Weights of a small transformer language model.
Size: MLP 2048 GELU, 47.7M parameters.
Training: a variant of SOAP for these matrices, 849M tokens, 4535 steps.
Each number is 500 + 50 x the weight over its row's rms, rounded and kept within 0 to 999. Layers, rows and columns count from 0. Numbers have three digits each. The size before them is the row's rms in percent of the matrix's.

# up: layer 2 MLP up, 2048x512, rms 0.0896, rows 1506-1605, columns 192-255
# down: layer 2 MLP down (transposed), 2048x512, rms 0.0633, rows 1506-1605, columns 192-255
up1506 102:537543475564575534408540483552476494524487444449539460491544471394594485479416476522527476572405558612527534558499525485512494518472444546430564509518473513547498530479592475462403498538531543
down1506 093:498602493464539485427514429475438399435434482585479479513495569459475455544495600473493502536455463463545483497624546466545525551534475514507505515453458516449522519567516439575472548524482445
up1507 083:501389507577475464452539464529504522466529377578629485538577574576553510573367504504361556553502488522418446509495585627447498539451480501408478555470442460513386510586502468588543500459524518
down1507 105:440466489614548473543522426529543460468436503463500527472468529538543509398517493522481495488482534460492531445508563559577438458575511414532551464521488456478509469517487551416453573483437546
up1508 110:452435563517497553509532518415605430529520469505547505526430452511540516478548491560431457561440452471481493573445429495480527564542439512461552579483528493474461499490444487530406532512477493
down1508 102:529478585430440525487483559501501393467539534506535563525500516532410550483449421614485527468522528523522486571486469521534506547560478511487453547427550523484454448462449501529497530528590477
up1509 102:461480528457534608476447510493626474548505438520557496558533592422597505545502474448519522499525568448502451566510529547494557404512506473414577477503414413530484395490495526471530472583410595
down1509 089:500482441553542602454467491505488455500462505490452404482555457447574538550474492547504539444442468490499415521607579549553456542665480512494553497356563484587540486365498529523480550452494540
up1510 089:478525441524529438490453491506574400565591477539536545463444404665601556497454482538510486467544560505438454502472464455375494519524495476476532592531492547451467519494548471450372489404427513
down1510 084:471529529408445457465495496522578598541556492542500428507453500459419502496474527492420540514489469434583525533528471515495538552474496610573591546469497468556491524544514492502564572479502529
up1511 103:476529516529554483531549478519533510548594449549447474432369529479517441489470458530469539524395542482555489493537450507565528440561500453547487444525398478513487532533435556597370505496520474
down1511 083:425538534494435489510507561495436504373395529478528492431469516631504438465519555447382436424451514501535540414528601503580511421522564434473500491547512541384488509528516512490527532459526495
up1512 090:487525571473468519438541543532575493484467563478437521464469508397377481479503525488465523503553495466492459441571527431431650535495523559526497596398523590479410319493498506458627555502579501
down1512 087:472488476499527441491531548538515520507589447503455451415478551455416474464487414530427430517518506423517458508588444515493502622564549514532545499518388513511443542543484498650514504499471430
up1513 095:567579508547429534595433477486507459524500596526525521499524457564528507498572476488482551583581472529401496530533442580536359525540522492432413497512553498533536502548505500524522506550438397
down1513 093:422514494444492492471551578517642592455601562484561400525509563452541516592452507540577478607459586484489523446477475585444533458465552525514507476496513406577563412559426481547479543456536482
up1514 113:574442508458534504567474412516406414537476440510450480517450507537494499547613572455401494542525520440501498617402493547502510545514447570550565492560510438565445523501461489399522536451496513
down1514 119:479492590548468572482424531522446393493446494483445592538505471478480313530410554494433509464457496453535538479480441396535413422532497418507399506469525524535534493491497532427617446461482535
up1515 101:479366549500515435554452518458547522547499648509453520492469532435601491473490396432507451459487511512575475507430504536507522492449504494434513510503451524538537453516493578509511500518507391
down1515 079:453632563432454566515495486460492574434451475518522519471355468487532466416558437530407624542496501537467497560508497502454493432540570540509492505563539501471583469565434519481429556442555538
up1516 106:482531551478628505479575527467417475549545550492614604544447485540524527501543481500538547590555491517504429539454507515512476543518461451449466551480509555499476438450512511505516482517557431
down1516 098:485482505452615509549562501463485625439591451483416514474428479540543549500534487545533555537434555461468483575522436535464490508491551493469416556446469473460537468515509514526490601538486520
up1517 098:504551464465520556491489482464610448420487464544538618547496457501495598459480385580526454492460536587421453485489706514524618465523530533489532563491486556489504518535499510454482525530515476
down1517 083:483548489445508432477562486517519547485500470504424515551453406503523464454514618493455403536484485521427493494451497542459551573552374480497484485490526583455527520469573517540467497466546445
up1518 077:432510376476442484510573372479554535431518601472469471414484477535507511526541523497470566477525476475545491424479565428494513527520466510492546495541476517568432473584504524489585537506477449
down1518 108:585476505491411466586503527541566445506471490470452544570517451539453421536474550550459413542602461463513589548521489576477513446535472496532594455452583341485545503487545400499444483597502520
up1519 118:442554546494608451500541406526502473507538460524484499459480405478472491483580453545418481515489518558467642535449561580385500489476524471454537510475521585479510431507567489634493451462613426
down1519 115:479590553463547497548420501598460523558490558494550552519491505522569518475555499509458513506482520486468458468407528484419459596468500502579461457533568526472574539510392515481457541580561431
up1520 102:539520554475504517474519477506537425404492518496462548538535571515553478483577466465480527556498508513473508492513451455393462539553460453557519538502475609488580470561515498424500563476517505
down1520 082:464440540449447466563535546488489545517458467514535460483481546516444500547435517401486509559433446471409468452507461552573515474473507557498468582444472566492435416631544518491507473501504526
up1521 124:512413500448616467459557576523499495400597488510510458600485526437469514399512528535478514554467609442459431517523501495463455541497455545522363541536504516584481529481457499428483535509458418
down1521 128:470520520451485526426471435486493590547490611456510493514508488421580508442439508561423556536600473407448489534482529459441381400546475563541451497537482488509551577432423477499517509536573521
up1522 080:517494478481508579526475484583565451518547502534430570498477571466586480446526531535494523494577406485494534450449415526457456432455479436437487464512473591463366558514538522520434510457514462
down1522 080:556503454523514478498512522565550566529509457441469461441558515415473412447413492531536465476490423477526476538564464475488481507433518492516509507626532479546562540469516455493508588560536586
up1523 092:521529445489498442517516475542468482411509434538427587460525536492565476439540439574498472452512494528478457482468386407474550473568491572498476563582440532474509491420566584575446615478475472
down1523 110:527409520466578473434495503468516524503518551470475481395492522590489516494445532495472485536435542502498457491450501541438496534497505342523593603481369450502485538520459451479454536521516593
up1524 093:488555519521507538494549429447507477397548503470464519462482473501535489509562476476509486586449475574464517620565400551480529514410442496487441469551541513464572390543469516567470502564451529
down1524 106:499459552520463496517546462438502582525453496522386406540486515447468544487540500560463488452448488529539605504559518475464534482531414473522486517511483474366588619475529531505605603506485458
up1525 094:530357523473502606433468534534544481514461640512469515502532541489526564555553503471497473491527477649513546516491417529444452478506493464535491533519556513526568542429518532400455471491523491
down1525 091:395425516493530462509458447491508483456489577447475445482582520467556515464503527434584429460503357540549578504451514510376492434490530546608654416457535463492433473527437477450478443463433505
up1526 096:544492441515551588493454518499485433578489540436536516483502499455536426592625445463541583506501539563481535471480483473495590486513494489519474479540449527609509508451469488422459406522498595
down1526 087:444553608447445463543532506533510572494508551427494434538562471615392539426604539562494444588445463580503488569456456467488492553483645583578519446476471479522596480541488525569492549501476528
up1527 098:508397478448557442500542504517435417474552516566537446459528502472497479557484528527539466565493530458479405498472442407507490451419533596481488549518457511554495527533528474552554558472476562
down1527 104:465543527536545514487403506430424420529545456521533459476543518495520468508553484573442463431527434528496433493476513478463558451495534441453461528412396526526578475522568524536556493506481611
up1528 110:537603575487476575393484466453516532450502447417472526529620497472539555543518502462436558517490437523432478577616507444550465409465445602505550486506519493570456509492533441525514508567553515
down1528 106:453480513515594472498502446503571519527541519499435485447532579504537525437475413491505508461569482547477534501495497429494518449544431437437473524508497551428554441441451566439453479500430470
up1529 092:472550443532555465522455424480578493666534473557493530411519568403485516517481486554483516504524511461418540521602600573532522381476514539503416497463542451533423490492519472487381380541577527
down1529 108:555489510541588636452477394510416572481478440524609527552544531457492437475511469462559428496473483455508425453441404496479542536463487497464496466548491403528440456586430504497478545435451552
up1530 113:493497514507479575439505585515497447444526474547461505519539536499445474488485501468399470506395529487480511492514591527456494528517438462394514541493511548479480508399529488479503545528542509
down1530 117:572458532557487550518522548424446581571538543473578536395392505492468477479472423519426497569508468581576553524488563467498410524455494496398467464518552529488574484505483537579489427475555582
up1531 089:451469508555492517445487486571452581496519493462531456600485535480427534562606392498410511539467481464411525476515483434540493474461505478465434495528490453549477470567545458451647579524511535
down1531 092:615476481482548459638443568557507520511464553457513522472497469482432469544480463512556493490503455478421459514509398543457465501568533479448519445589559514559515473504484451451557548530552560
up1532 108:375563590491479549566481472492494525563493515551498472527554382540382448581513561426493504490511491483529486451511428561557546507467471565508459462503535484516489552411518440465476499529435416
down1532 112:505528471488452430570604432459498486596522501578481476424475534471558603503563548545421456434493573493454551472543544487562569513516499522449438488483504542488494497471482516455432536445505561
up1533 101:514416548504488495556511606540551478520485596536530486534411503463408558449456447513505468471514466502515533540527466513491548543471508555495550501515515468504500547561527472473531544472459488
down1533 104:585461496407506522413494450531460487521398482440531487424524584475456521476477513475525511475503469417431391478577550525505522599506504459485431517527467469507495496511438555493461542477519489
up1534 096:512687495515468515546557523545505463509511516550481482487446513521536425432609457538499515581537514582515542487471479502447562455439478501505422525523456532444501453445428548561522446469417401
down1534 090:461498509485494528534488506542493521581512576481469548512493497412528566451499522468464401562563424444457554457455474549449438532558507524533429452558584519423541599499457525510566428463588542
up1535 102:575510479482549494438509494516493455427519593513485514477538452510468364436439506531487533460554509545440487428504584481542566499512558528436537443542442480478515501525506535399438617511512426
down1535 101:478542512444495469469533501480514470479477424532395436459501469508474619576498567512498457440458500484500518509490466592446515547512520511518466473486411539386473497461484523499460502492498563
up1536 111:513424498487487472516500549610523528401572455561416583397497474493516473516403444502484493440523448540460451520569476536535454467476574611508473412497495547432471515530389517570516444467511465
down1536 107:569442511607535414559390461459485457473470470543525544601543497516483428517580561512582496397565517469494519521577499505469483486579499510540453448516460579456547486513507443506494549405527510
up1537 108:445504549542463470488481544513495560438465484564471532616458532528505503563559507519563564539457567529400524566469485535530552494530538604402474533486490465493532570517471581472605550591535558
down1537 089:487476486461505516530512476440478565423485504540539495540431459474539442451524523526503471539510505525607485518486450514567510481472467524566560479461446462417499540388473485455457545421543481
up1538 101:460481517427481549502470554561498479476482599482425530534413453477514507378550504463465512582455472540493508495514523493434471479467472512467369384517508544440473559468471501515472439509490467
down1538 086:544530434498494522503505483367457448591488496549440470501541416489481453570502600456522496488444464568550484462587493578534533569502434528528462532459478603539487408482516599527536500477533469
up1539 108:494417435470378457555572549432495532384548538483499454454575509493369525532503482446443569584482430485489472433492450419531430419454473483468506498571458507522506421549528492464409550513552481
down1539 094:519441597494442503437411450541565637593453442424485392486389440503435522440440502511466497549603462470423520524505507486449503551377570497513532544466471539432524555463495413547563513537535456
up1540 086:517516504490460503490506477491395483525508439481466551582523490560533497480641528487447463532569446423520527516499536565489422446454414535493555452534440374506526512472582529488481490472552496
down1540 093:498494449468444455514527531533476497405502526436510419556465491471578562522483515501491432440514549451544539452538482511443535425543437424474453465559486424543550512452536509401555478477521496
up1541 092:496550452493603441512444524373443513506461499472467448533616532503482462547501454391512536482489548528489473490556564525472486475469489474499497485564562520480458506510590628528555539477579480
down1541 099:442440577583456515528425497505501525487441463509403421474458400471453513553448610562448561529527523462531465468548582550497532593480468466508460553398531564508478579515486485491499553546536486
up1542 102:566532508413473516445588490428506518525431486468518537565497543491431427474437470535503494578540571491436446496478454464546504525506397441478480514548536495472617449611629569516521554521538470
down1542 113:515435496487501546559490475444539529521471574414598516559527460472460505486573505503452439494469467441404611538441567504518507455512494502501420453422520495402499509463425534615594550388536618
up1543 112:513440624536499480480479398451487359448423407477572399535379536570449435493533410530498536510449557530512437511549511477527516511495539525470582438544466510580490513542454486483511453494456499
down1543 114:592478465419499462523611493471382573483462412466454432598491420506473517564426510524476463466471408461559569531467581540516491521546522568472513450458524559539504396482541484451475450558467495
up1544 101:474443489499574518571499486533430566516519489543454441571447445570507537548454375488514517688588525571448475476449554522513595499496509519485532481512471537443416511503380511531523495501546534
down1544 093:513432515431588444586514530551448461484532538570532562646550579522455546415405496579502577518534532445529521464426442511421468597459465520497487589472541474492484438480389457454494426473449482
up1545 096:471489537524494536522461540535515477509489482456531432560513433532484512569480511456461484420514496538460576561527492592515496421478435474520483497549477454620543537527475487424414535378469576
down1545 095:399509428601557423455544486468472489495478437481521459540544501526509484451541500522496445469542537557488439430481478498488452517431458490477487546520528468516488405557466426471499470506478497
up1546 103:497454497442475462479544519489425512505573474584481526524554560486534519446471580455546410544481513467399532598481456470410463344581409445570471529636522512510504585489465516519532490506533537
down1546 109:512539509537582542412333469526432552520546408493520565507527570607490478512489466470491519463415575482531548497443514417474536523576532503471406559477551515470591574599510444535540479519436453
up1547 091:533575562494475530520464416506582461519474580507467590441512452487594519466491536492439503437524490608441567482517510533544444554501565481512362546478441487489476568556396480436474513425455450
down1547 098:427467442585513562494550549478371559524514456479542478459537517620410500413513514415580528508555542464536455454460431465480627471514544472477606483421523516453517550544503597411520450562427498
up1548 110:407488472431474531521469559558451584592376562495566519467469546531570597458512520539516517469576440521553491446532487465553456525556384468520571546485525539435485447459540462560476423560493499
down1548 114:503497527546570466472473510482464443592492410517490426493560493566580533493579410380503501489523490396571533556436559507426472474526460507438465460434434492524501438489497437543485414562449495
up1549 096:444460420486508559454488485432598550439476418435429461525566540529564445533454482460514605488595535538538449437497476511553522425485545501519535457495442381512503588426489482438451489502461460
down1549 096:438472488519569484479471518477496492461513570518507439481562472529556475582563598389483516491536518524444519552438527414520511496525387569607443530518487516548529514523492488440429533540542490
up1550 100:547493545494457458514442551493546486573450379449604526455633522477489465549545465470506477545497609569436518475513514554519489535551545494492559469475452528513445474418567465604563569477506477
down1550 082:455530470572515393546552509511573570562465499469534458499410518505509603535421518435466434548481484433542658433559574465462490529479476506457502448497569400515508406520478481522455497517565484
up1551 095:484468594477521466513409523587521494469490534511491519510465522480489439573554475528465513553531541532423446496488587536450545458476501562461517517444455524439474496512487488576555455494530458
down1551 087:456565521403508509405609495530437520562468381500461517508482583438519441501480492482499430493548472482443495420513496488573555552479526570479522524470493510427500485577500457443424486565502540
up1552 104:560468478555555505543540442509466560521459450458409518429582501500502467467481492543512496431501456492438573526524505479507436487460508464583572530561534440555466490526527539378462597371543540
down1552 100:540481487492541516400549516490532473487434432475499473484400496578433539434588557469533462559482433412415581472536466453510445410510510578427421495389516384438508465382557577432465499435484506
up1553 102:476532446486509489462554457520561497421514427530433478565456493415426448535579515545544502567463535551426435547503472565485495369450479572545515592495478510491508483452525593374532499505477505
down1553 089:479452555607550497502480451480556528442434517407422457562542487523524458467468582536559523465490638484471376501562470477491544406506496524495521487511486503515521454699513477578478516480447534
up1554 099:536556555432445517445479520513472555499351463442525473536591577422504525488537482562467476524519593536487502537485445507470478470516509440545444447593458485469518525452496493526524597517513492
down1554 086:511528378529540505554413489505502527515536478511563525504557530475472540511548450489458647521524468435529525441428504584519522516492540508478475433425541465567544458420481465355541559462451552
up1555 096:521520427446493595557542484452504475457528409504507428537470569510581517535563400478532507538528535421561549384508486518549549356523493485410504598478458473444525467449510519456506480483610513
down1555 099:456592484500553490430435518458520552485528446424491516496439447485522471524505564559547507456480444551501525529575531531479552546534487412419492578514424498503568459548404557530484599472480447
up1556 093:483547466470507576606527623481401515630476649607459494484419489551547514340538453512522545513502496463441529482475460416549464455482525559536525519458514519513441479526501586535508535569556490
down1556 102:324444583489512478529465454511497476459470591456505462645417564544545458566466591491519473546443519446488534592484413520462500437582506443466518552495521515443586488535484509460499504509492560
up1557 093:508459501501461524501533446524607472530492520450530560450491474390497574505531437532551516468466440562455522506559519483479487507436503531642510443426540423503471501531549485515496524468570465
down1557 100:587480583435510535493468496505461501510563466456530457534455463549523581439556365413495464459576553531536496469493524487465559558464586445484527559519460530403530550529597529485499538493594433
up1558 111:481511580509418623465502511523533636472418437524477478506510564535580505593508481499458468502531484510570521548479496461562489472455402471537511505487468516457432422504538384461558464503506505
down1558 125:478560567450536596433532475526550490501527460580429529516547612547573547570497430573485456462504561495476416469419498483536560538514496538443486478449474535471421504542440496488536567538487585
up1559 108:430486433464523519465437592461484399551533610510490537492446525582494457516429467507551556587441514499398523503484505453597477539520566566540422401442519457583463433551552511526443457486494524
down1559 100:480480461455485515455537599536480414449460534455473517492486552474525479518499570495545366494533457527477493526497397421487477521568455535569463414494534562537587531608458457413501500489426547
up1560 103:538469556456502498584593489474557603571520513489534403534442454402537455526448465424491512479517552517577511429556475488503476441445448410505361479535558489470458471440537488424530535505544466
down1560 109:396631484497507479525494483522547541496495472498412469443421419555472572489596540442471429407473471504551557528480534427569488508572477501466480480396548544431477501547498592504524453539546497
up1561 100:544394552500519579416502481495421573481452444506477466529494507472429504442521412527437476547519452482474535525440462507479591444484501532389519459479491583498464473441555512515507516512467488
down1561 089:487534553542481417515541550498466508508551575541468419540504547498559419571432514499511454488567537519441542475535489553463546429529487488543498503593553484472528482557486521447476517548470518
up1562 102:474484409560420385436590525476461473525469598464531449429593555433464478481483496520543457474412522435495544466403524594467524501502450496413451439589560435532446384473395506451480563499433471
down1562 099:471522478476486418448520552532496493648440551521512480452494484536502553475486464434462466491535461348454493501457473469463432404550500534498515442443513451493433451504491494523443579511490565
up1563 098:467508475512531516468436493500529459578377468624465484530460565512551482540493483494474461489470528505552453559408561473598508465467491425479419553507517503615421499464507480468495592449474488
down1563 087:470465514513532490589502519425494382571499429496456555518532464521515516448501563568476444417589474519509480580521487468438571466531531462437433560395475448447541562487559421522486575458513534
up1564 101:565499480444486427574512537512477440513457569521462482635482543442518511415521517585409452469528465553469506512516398479467490535476483465524499570519485521472571486478477563482549472527507385
down1564 103:469450480426449529540488468465571416539525433541480551552517467527503456502569443495437495505546563491551601505506456498504565373500591484422553428514425530458511497583459491419460542476579437
up1565 106:507469511477511540467534483504472525546509568456500575463590498469467458518554479469481414513517520558422482555430519478469497501522516584511516506533442421543466489562526412473511551425465570
down1565 094:439450427516601496477521460466453496476502403536535529506598509446387455409568444457515491566506423512474505466480485406544407516489424494407484439442463442479597474469488489529495540459486511
up1566 090:538537568417610514534541519556594539470503552475497594441516443484490448524473491485457559489538562545513605551533549547494539579467516581413466490543525423478494515535481497418426502556513461
down1566 055:454479407471501459466522451434444420542506595622539511571471540429479482473511580404599515416491518463483544363461496512444403520511452483573502502489531552461577535533508524545511464531418521
up1567 097:402578540493554507512480510497508510542474492540446523497396587486480460505513504595493553503400509562558621523455472500506504412517543489493462525513472515558497643546566456426541469557426529
down1567 085:408488487439529513529504524514511560500538362490400435519507501458385505486474471504577517533568539498504467562509497467549570462520425407544533501478526620540547503525587475430460514493589567
up1568 094:485554464457580567561457505543592564586522492477546450512458536475547551585547458508550496540539345486484526430565423443595475467537389509476543504478536525526536464512513478566504553575569539
down1568 097:446503476574559505501589422513455618556527548501506507465426583530494518488624639444554453502487476346514456549555634538458526473451498601519518544502403538456519610488568576518457595632499564
up1569 107:621623505456447529411495543589490514439518528526565605462528460496409543542491499536511498437453449568550504521545595454435556537465547419499473509508477597503463410425550460521526493516577562
down1569 085:454574488506487515487519577511410433487465416518569504465484497562498478606640445494432491512481481592480484551441488470505478521464439508528444507535475475515522602407504529431416556499465441
up1570 056:491502534541448542489568417552601441570500506510536540497410427495511460508556522478474460527489450598671459590407482548556459501569443447421536462499385550444418439467514550503487592508600488
down1570 081:493491532470571449537539515522548482524535425453559423469545440474468508537517485485535392509508443478474540577530483500473397484524465515522507436579466562497443553498560505419521478517495487
up1571 077:452492478485522467540455556607510492541597454613429482477528494485562504540479495480456513512573486489525639532466529383550549503499624470414554602474422425455509562496518534500505520473511515
down1571 111:445533529479494479533506524565455469571484519515493473512518506445533502471489531400581497495479539418584490546447508512500435431575472614447448501522599505435477584452491507495430420493454556
up1572 101:447524509503451554526599583638579547532466448521458605532471508516418501479458557515460492545521568422587520596466558506560453512419562512489506469548462438469474485487535546507518478467553459
down1572 088:475419470504416397436430537503491580573502597444534533470474495544481498420527523477512450463584477436489492492566482520576582561424476510528442489512434436477478514490439463485512531468464456
up1573 076:512508509532469508585537567510545606551546481509560534510514477440482438557458546460437563461483632489444535517416550512622496551410462455457474577487513475550539498501496491510494509579530520
down1573 090:570435536512573524524455428557490470526493578506546531491464515494493556598470348482492495492611492533541489520475437579455535560466525502496421465575554502518432424422487474452445465618498584
up1574 081:486509430588518572531456522480485477518562490525518483499465535445479508515478525548575503487567476531501463553548591565555515466475517534468497547528511527540539578467510511575473542456516475
down1574 101:477520528480457457417413482518483595568574518537463488421638454541460491528503631518436487542411472542466486457488519558453535527412548477537473456538516476443409571489508514462530509526430549
up1575 088:536571497478562519528470411649517499540539485579457507536505548449606512511451460462497507450527469464478522476521476467488505503567452568519442607537462513515537408485509459572452463531544458
down1575 125:451560487526538501467559469544512437427433501509502435596506425509477425507492503442468530477551545549494467514447477467543466510445551491429398528457504439517474499488665558551515565537577459
up1576 119:506469504483419530527496495478542628518531527564507533505478438462451446538529510486416448549323582449588475415573494491557559555476518455551485546508486519624474491517493447464535543553568565
down1576 111:522451574526429533491589476404492480537498521511529453420578526501535494556576512444401492491494532547548445534549500559570425536521400484476538562519618573513524532399492514496420508541439500
up1577 091:587464519461520528505553478535507484557549543561459526507527496515457485541477432541501507492405486540382470484610538445436527516436481484420463465571505451538493488511537458489527514491527505
down1577 085:403601470498491437524475510504532537474505487511559473549494446433441477450395529525543620458409490495454436497464566538515545477474521535489545443406495462445460583423558510455507498585444544
up1578 096:495526538519480562508417471435549542506498432463523481444493519467529491514543469520441509517402474565486466520414503441496462468483450511539587576483509626527458428578512421500481577529506492
down1578 090:525548450472532507479548468425454539427524495485497507461590438543488487501524482483501415473473523536450442500487485544507492529441505518480443443471521548479492458541493574472570569553525542
up1579 102:389505465483506582623558496438653549487418489511592465588577395536601491506470483411501550422471574489511477477549458537416537463475443502487481491441496543557502472454593560407619454591527497
down1579 114:522560434495467504603524471401575515504495486461464481510526524396461529509588591522467411437442459459556487499561484456539491468551449437508486548455466528540424571506575623413562497597475529
up1580 099:508504600546506510508456470499533609451512609539498495428527449373478430483508503540567517530537612522530570552550497485530584479498558462455519557386469444464503517611589582486598515523523423
down1580 094:489490503482463486494468542594516486485534507490472424451470577542513537522552450508465478462475574516449468610482609576512460470448518481513521426467520426544507546475462513488569500483537535
up1581 104:537469553485513518513421453522506521577477507418540570470529523436471513492508538492536498465524535463566369531485518518561576466539481550508456418566515527584497523482586429578530494513481497
down1581 089:426493384454442541485510413518569554464504485483458431479518459394516503472437583499384435440439570486419465456536521454468535559558543485546481576421434456490419531433544566450586500604475459
up1582 132:541499367508430495535516515542483522448595519437587452519512566504506496554492622449568494450517522480492533554480526496487370549450505517534489499553420580518466530531425450476536460445438563
down1582 116:527547487539494469383470599505536544567526468453529394489510477544493456397540439449447455488546529546564555514470516416460541525472534557563562443378530565519440625496477471530597592518429466
up1583 092:508494515566464543547500546461516464525471591520571444565581544511544524523506513483522595437462382486504504488589519432395448483551412467372489537483515516487471576545405480478456487559592449
down1583 099:535670490520532519523652461412536479398521492536529465537553476488412481500517526502484493427554508548511487595472526557489518530507500454465530573529477448537444495508522488472468451418499462
up1584 094:455484533549525503515426494587504490577458575579520549485457513480490515505442375585543541416508506459525476542515453556460527489462533499489476507559557485554512476500505539488459521515465467
down1584 094:475496475420540511495524404639495478560501531526469509490543560500444491450504389566426454562495522468520510558498511466440468481512491504467567489428407530461487540443542620506510615520537512
up1585 089:534597548453409642539505489459454333605521524425467494514558511416441546511478490562474535447509485357582423530471505496470531518485540539379643480472455409500462503551493452436477503566607515
down1585 097:542484497568499563567516523646438557487577523468491567463479505544527492447479506543491494573511552499658513528411559497490397493483484482562576435524471486458433583548508565485515482472463584
up1586 105:502399568500515582579500416561567429482504568562432525457568454487459468453549394485494519497397506515524540470506554499557547483398493493499505523516506525555431462489497478532535484485508545
down1586 092:456493478530454553527511443509509511422652609482439508518476480476396508455582639444442552547467524463478521518505569600539529549534476541418411447438568473552448463506520427445593564465440426
up1587 086:474340424424427510567409530473478442454528449495500424411460501539549530570456554382377399506445483477441491547550496521576502445571524500600589508498527524489470528413479487578513532435586571
down1587 084:469462498540524568502479504450491501469506517445548552470570461457437444562493557555538509636460462420510397443518491540467543488516560502458483381482566462486426378528558635537525509409452505
up1588 081:589540591502549539513594553376558498548540411438580467531591448515476455507495548502493512555571566504588584558452543524532452507527512558491520488483405443480497480525440465571494491365530465
down1588 090:632557512588493470496494593518570506477493504556435577461465446580525479528557536613432426473532395425554520418567421463521512534538441477442474518485465458512549447519468448562560403389441510
up1589 110:530465508566491514533476528560522464547581480466445540557531443512538534523465579571522625488474494489406457488465540548420546479491419441515493612528434558614437541495522462441631486524545508
down1589 095:487590561577527506476475418483456549509526462390500481507461549521471419348473516577504524455462513502614495462572488471512521552420491536574395591509542495613528462517546495422528493415493601
up1590 101:586456508448545420517497487540574515490569537458453513542498524555477510532426375425483490492546447482509556532437527566467500539520377540511434454524458400508578470489493451565463532576561483
down1590 109:579508525508621554452573528585542518391480510510464466593483513501522472496483418456590515428541468522522491536459484459548457500500399493444404455545390488546522471509539397459479513429673482
up1591 102:482437520392484512581543484520533526565515524526442511594489438379488531550468422410521566478484496441467527496504543360520547493521466604487601567508555470495505485511548537488517449433554553
down1591 105:538388500545456535569491455537483542449504576355480571545503518575428532508411514454545501479535525526479411597517559564450529585519529486445477464411484428473506519611485465571418438546552544
up1592 100:525520608446503503510525495499498464448461484485489566522493514453428447451455415478496516447466538540486406482520400456460447445541516393497521471424440459446507554505506497476513415508546515
down1592 107:475570518519487479418341476516426455512545553543554499461581583484475413459517522424467527418427448480486578465497440493570530500414433508472552559433468481481541465465508511509518505408374543
up1593 102:471494515461557551496602615509480506457521575427442512459460474545456491428453497491535537552471520580509474474456590469424500471554459638515561508447499454501534574515578474502471444504482488
down1593 103:575404486465494554399503427547468466478429502492502490488503563527458485426453488497500466497544483468415433508525478474540370521459470471422474599582498466514500540488429493481544474496514573
up1594 093:416558480595459533533547493534484475442513557477548552391451475566448386574498432541466534605453500539470424527494549468574514412595405489403426480580516574516513474484466595522515441605454476
down1594 092:564505556428469491581519500480499559447424491505471493573550509634489560458480684587479469583428513491473483538488523498493482537512469622432415542395558539508586515523507450582521441554524532
up1595 105:554475429500523419457477535518499507475536518539564489449525390493506476537570423460444416505563392469481498503457477587506460537453424468488625458610419496557549569449491533508539435488441490
down1595 099:536525518578509506442499478497536515460448507442503487499507490551516534427574519536519476425559498446530474489531490515473494456471517570484399414524509394542555504566470485463602514484486569
up1596 107:540514519463460491452507512593530452469464521490482566483464421528482516578511539416590593544511544443507515564589532478467522432456532577467547527501564542488444538555499434537443530490569535
down1596 093:500626435539489533496578487564592429487570481489570534546473473588437490515483538453461435421452493466577475471629507565597496583507517384502507504365461482494487533399509506444498516456459520
up1597 100:502445517546518491520526530498458509492517456431475451487504542466538445515466534561506525500395486488485468533507466483524526486480494511468460500544535434580395534436454467513551488482379574
down1597 087:495443551474498494587438461516508497539566466447498417550510441448572543481492471514540561503549496529581560534545412439541517499407483490503415513519453524554457466461559525549554453586470602
up1598 111:479487524450518426510465530489483601517510473503525465455542385566513509551463485463474551562562439571507523571487472479466425489507420471513454499542474460570407491408421524473438523473458409
down1598 119:403621534514495538567497460473572416489503425506488469474507467628589399612438466591449538524471438505498539532588518545454467480469535487506518492506565391501488424470451511481482454425439564
up1599 098:447486421420508524472551530550439596458542549508505507598470497459568455517510471536553516549482492441542486532598427484505573515489477579529472558516476488544445502439497579421415516555566356
down1599 100:460418569562530484503403486511511510573611468459618423463526569625474511505477557489436525395572485430511522527459486554465504473465471396572497572476445476571531536459475496519553479507529563
up1600 107:445492432427436546468583497500581489495404457507498456521452460439451511492399465491485450506560434487470511509506462498479611418512559666530478463554554496552460460575474432438466607506487488
down1600 095:534492572541486488524513490517605532523508466533543431306440557599470524467524484448493472499472526421579484548549548497484585568552612458548490515503393551467473544508557520587515497626467546
up1601 097:468558406463486440471564535469457589507517446493422458464476505414510601568555407548511469577511487569495466489587461553436480445468529470427529511519468450510517462475530504547456485532591407
down1601 105:600512498484503476546572472496491478533579505440481527492459493487438538439495460610605473541551539552529429498551453582511532634448546481669512517503535468445440446510497491414552531555519445
up1602 130:528437526384579479465538593458429503559477491442509493491480552514458565642524461574488397474474548577491490516500534462527510587576454541526553400533484490474433573403525521600469498484507587
down1602 133:537509563461565446481461439462554468476418513562495488515528475498572484572481648538523464475521560550502496530566535563512496505425546504476509447396485531459514543502532530515493462553414533
up1603 094:500597490544533483480492465559554565515505490488536507490418492572470529466560478491480414543547474535553526553487509527515453538514482521501478507569549472501529537554439503486500552449491466
down1603 087:499450556521501461508544434452512556515421491535493387482491599390580528522417603475567476444471508352535474498477480560489588398403575484555493514588482551449424411499484511533476507540425427
up1604 111:531502586488477428522456496623392501488580602534478483531527501532461462481567512412531458596495488546523485509474446546427456408524473538401507527575425536605445440541582497538550543552486474
down1604 134:532613551425569486481448443541518509519549620498497495520580471528435581518545548489470545481479490455504621570524491395496455533548383469481545502485524549514426524571518528525548480537567401
up1605 097:562468526585513446473431583578507590554433426523537524510493516591550514545501419439476523546446505533521485411447534560531417486452497522424590440575510479431541423432495446527449469610502493
down1605 092:539492404507470476541449512494481431523548473483539499459473525494414487529513516515497506540442603602507504461522565607505461469542513521421486501538614530557559515426465482541592430514552540